config = dict(
    n_layer=14,
    n_head=4,
    n_kv_head=4,
    head_dim=64,
    norm_eps=1e-05,
    positions='learned',
    qk_norm=False,
    parallel_block=False,
    schedule='wsd',
    final_lr_fraction=0.02,
)
Each number is 500 + 40 x the weight over the matrix's rms, rounded and kept within 0 to 999. Layers, rows and columns count from 0. Numbers have three digits each.

# q: layer 3 attention query, 256x256, rms 0.0284, rows 0-10, columns 128-255
# k: layer 3 attention key, 256x256, rms 0.0284, rows 0-9, columns 128-255
q0:523528493494455429526524490475536475527449540510479502496502478425507498475540510508496484495488564463586365488427460513519568497471563513537519530481474416548497520529531458460498595477495416525510524536560393424535413400433508500509526535463501509463526521395451495547500514539501478575440509407535498551463507539582506493475491474494479490514496440498651536558477488357618508472568
k0:493429455459562506510496513496537570539550454455491515475443459409541547526484483468506448452475498448479594500437444408501476521561461505438542579564441511587502487515466506484514541533538577457473521468605491476480411552529495483438421477540514554474498596478531452589540458520484455521475566479516453558347508553464485460615542468470503496458478522501491455492483527576497475510366
q1:449483506506467504482448468509482524426468539451560421505420528520432482503476545487503566450471420406521401467539504535524495476539509515531463510474583512434492538529513524595476544385463539418503516496502484551517470554538502463508485520563436494469421510555480514513499542539483523494452475457506449518539542532546471557500531450492552476596501508509506459479490548524467568497439
k1:527480413455493453537494614496504515568446383510499560476557462532489486453503465525498414526548448563507466513463453563483447455458552479548609497465481501627547456475515606431536497551495454505482507579521467507578504482498542531552569500514509519394546487510509473555491473457538494573495483554498429508499536559493520433520557440549542458545466488521544470501488549431406454536502
q2:492553504543516516535555536461467490563421524563517422492551471426537502469565535527384512526555528496538469382482512485479515516449523401510425506509541524459455477509453482480479575526486505484522594556534482506557522492498546477556516490547499502424450492465481517476560507459475483514488460415498476451504534571552579460443565533481437480560451564527487424522525545422458422509424
k2:500499568470529542486476544427458492533543506457491473494543545495510479535494518469553463525545504447472548553436501598523381533443529523450550519504426484539520463495519525540491493533493466575507443447517475485457409537488504539545478546532460537470492482432454490506484513501541475562465517549477387534494590507530505480531556456449484479581487462595502474517472526491562459485498
q3:485512501577499519516512443561469503477510491497505485554424518576488544585569493438524541471412504458478364494480423486435530473487601510578482520571487583471460486506539541442493567485516507464522602449519528544499486506460496511505441577535500421582372476490481521413442502516473550473467454503479513478575521527507531475519560419499513471474445558467468455528475483543514518484435
k3:570480457512518489513558543459487509493490532486519453500501536458550500480409465571528520539617485503519511541425469535486484482544482568428580546458484470544489501475487534546492446481497454478517439492576484515465531490494484520450547483454523626477475407539409486505489488477501487554485501492405474489423467431502501476420525506480509452553573574460474484478567479479443555486531
q4:504450515494437530484525546539507522512520430482518506488553478522470476532480578491505480508510516515556486486519471525547426430516584489483502452499481494501520455552490457488548477550477463457550525418520513525491481506490510513505507502468611505500523481447453498463508422534523477541526482555569491531413496470447497532468523482473543488411527479497429434551471464469605461514489
k4:496486501488492565473515512493480499463565529461518478498515508457577569498480448455472454474492534494436499494505539563471557471489505490535505412510485598572447563517493540433461506456542487555491490553442509516474517554505505489448449505520454548547426564564499460557570534459421468568505407496412498560493465507470518520420521534404427495496453518542476541550510539497490522520414
q5:544434488527472451481421566589550464537526508461444516574507475570468503492494478550591496485453481482515534554444432488472550533518548540448474510532538454473487530545515474472533563505466461535551537518439523499487446501434476536470504559461569561555448486543524477506477516505464561505430517507504515497576488462446445513475439456526543459521550489451446492430505459442463568497549
k5:511459527467445499522535483552524529475509579510558479511445461462507522419488511531420466487481446558551543499581512503459489485472413552563503563483519543539466508477461507523473471564456518458514477506515437518478539502504511457438475483503465496555537539497496539492493534481546420463550563444451446515430457520557551488484479473512478459459508497480436533435485507586403483553392
q6:517493528452526453472548491568535477573470502440431504487504434481520454484457542534447547554492497469538481493433504480565475505550468454497517528553560413497495497575477514459508498579447516535525484548519542517492476459442476420483557533528522516477584491513567457510425556472502474493499495486531494524396494519458460546515416532544495455499429572540478572438509594491525548458502
k6:462468462517505556487459486522474436503533485511519503469499536551472598455552531486486482532528469504481519499546581540459510457463517470531500480495492611553518468477501427537481511496474478460561547492438440442443468554558515476514469474587550425447504567523527500493555527497545464568476536484518417450507517554458523445496474501565501553536501484542490452514514527485519487525514
q7:514501444499458550498503462514564551507518470529573417555525499598480504527574444465513495549462506411518471441484442524464431478496533562509433476475565424547503539546462516495530503543460472432452606490502515487468460521517493526537457483514555445525484493458444483453489546534474475582497500451550538532402529454478442491499606499431543477532564531478484431507496579492493523523566
k7:575500470513523486520488501530498442516484512454429496547495521404444488522461554495523416499492554590477470505527464432469513480469487563504572435574425559517574492452487498520497511411494456527457424536554584504467531557489475464507523498467384511456515483477507460520405491446521482520509487570437441536567496489503562546576447458499517499437593552536504503442480392461556537520380
q8:585540544542469546488588485567481523492498584500506416504462517562495564446555503470431531484433490493555463467463504572506518489430578459571448553507512562540551461498500546432449561541491477503447580552508497470514481480487561506525503497564537534496433447525535522515436517512440469462499492367529496525481545489508527471526626457486509489467431583458526587439496538478515476512538
k8:474614485496603511465433431454542462472487415457435529521541486420519538490505547479532501590543473507540471515494511565503532538493469505416519535378446509456513503526506496574553451456475390594518469551541499419408449591487423473571544490438521563515446523539433501585527556461509498566493545529461461519512469557479488510430486532513480459496498594520448454509484540425535415494451
q9:535493454549514496493464529495544530468512502478461432519567604524486502543467477592483422450560457545433567514475500572512545469477475507491502543436435575469548536423471463500480546429427550534487447417543459540591515509528491505484561404447452542609552453492494525576506495506529498478510493405489490491631434412587528504466377491512490502562564402465483523471494452516497482528517
k9:586405553483429427516520498478475513436481432539528520493511430520495492441562509471435583523445486423608439537456473493511544543590458438493479599482494445497424468469541523469590548548541514501521548572434513597461554476478546538441510542505536559464472549532509553450536485468487550470500531481458567478414471523476523535464558499453501500367412476444523553491507518522507471417478
q10:436503473516481523488525585554459464537501534603498472530436519505516448443474489420487558476468452509522474523442483496540488541493535532468518539572452491517477481521477532501498542494478529543440529462539515386422533465468590521457476514483497472509413543438520516568512513515557489492451489441496475450495415554497486505515521521460494566574524551511549557584463452523553473457468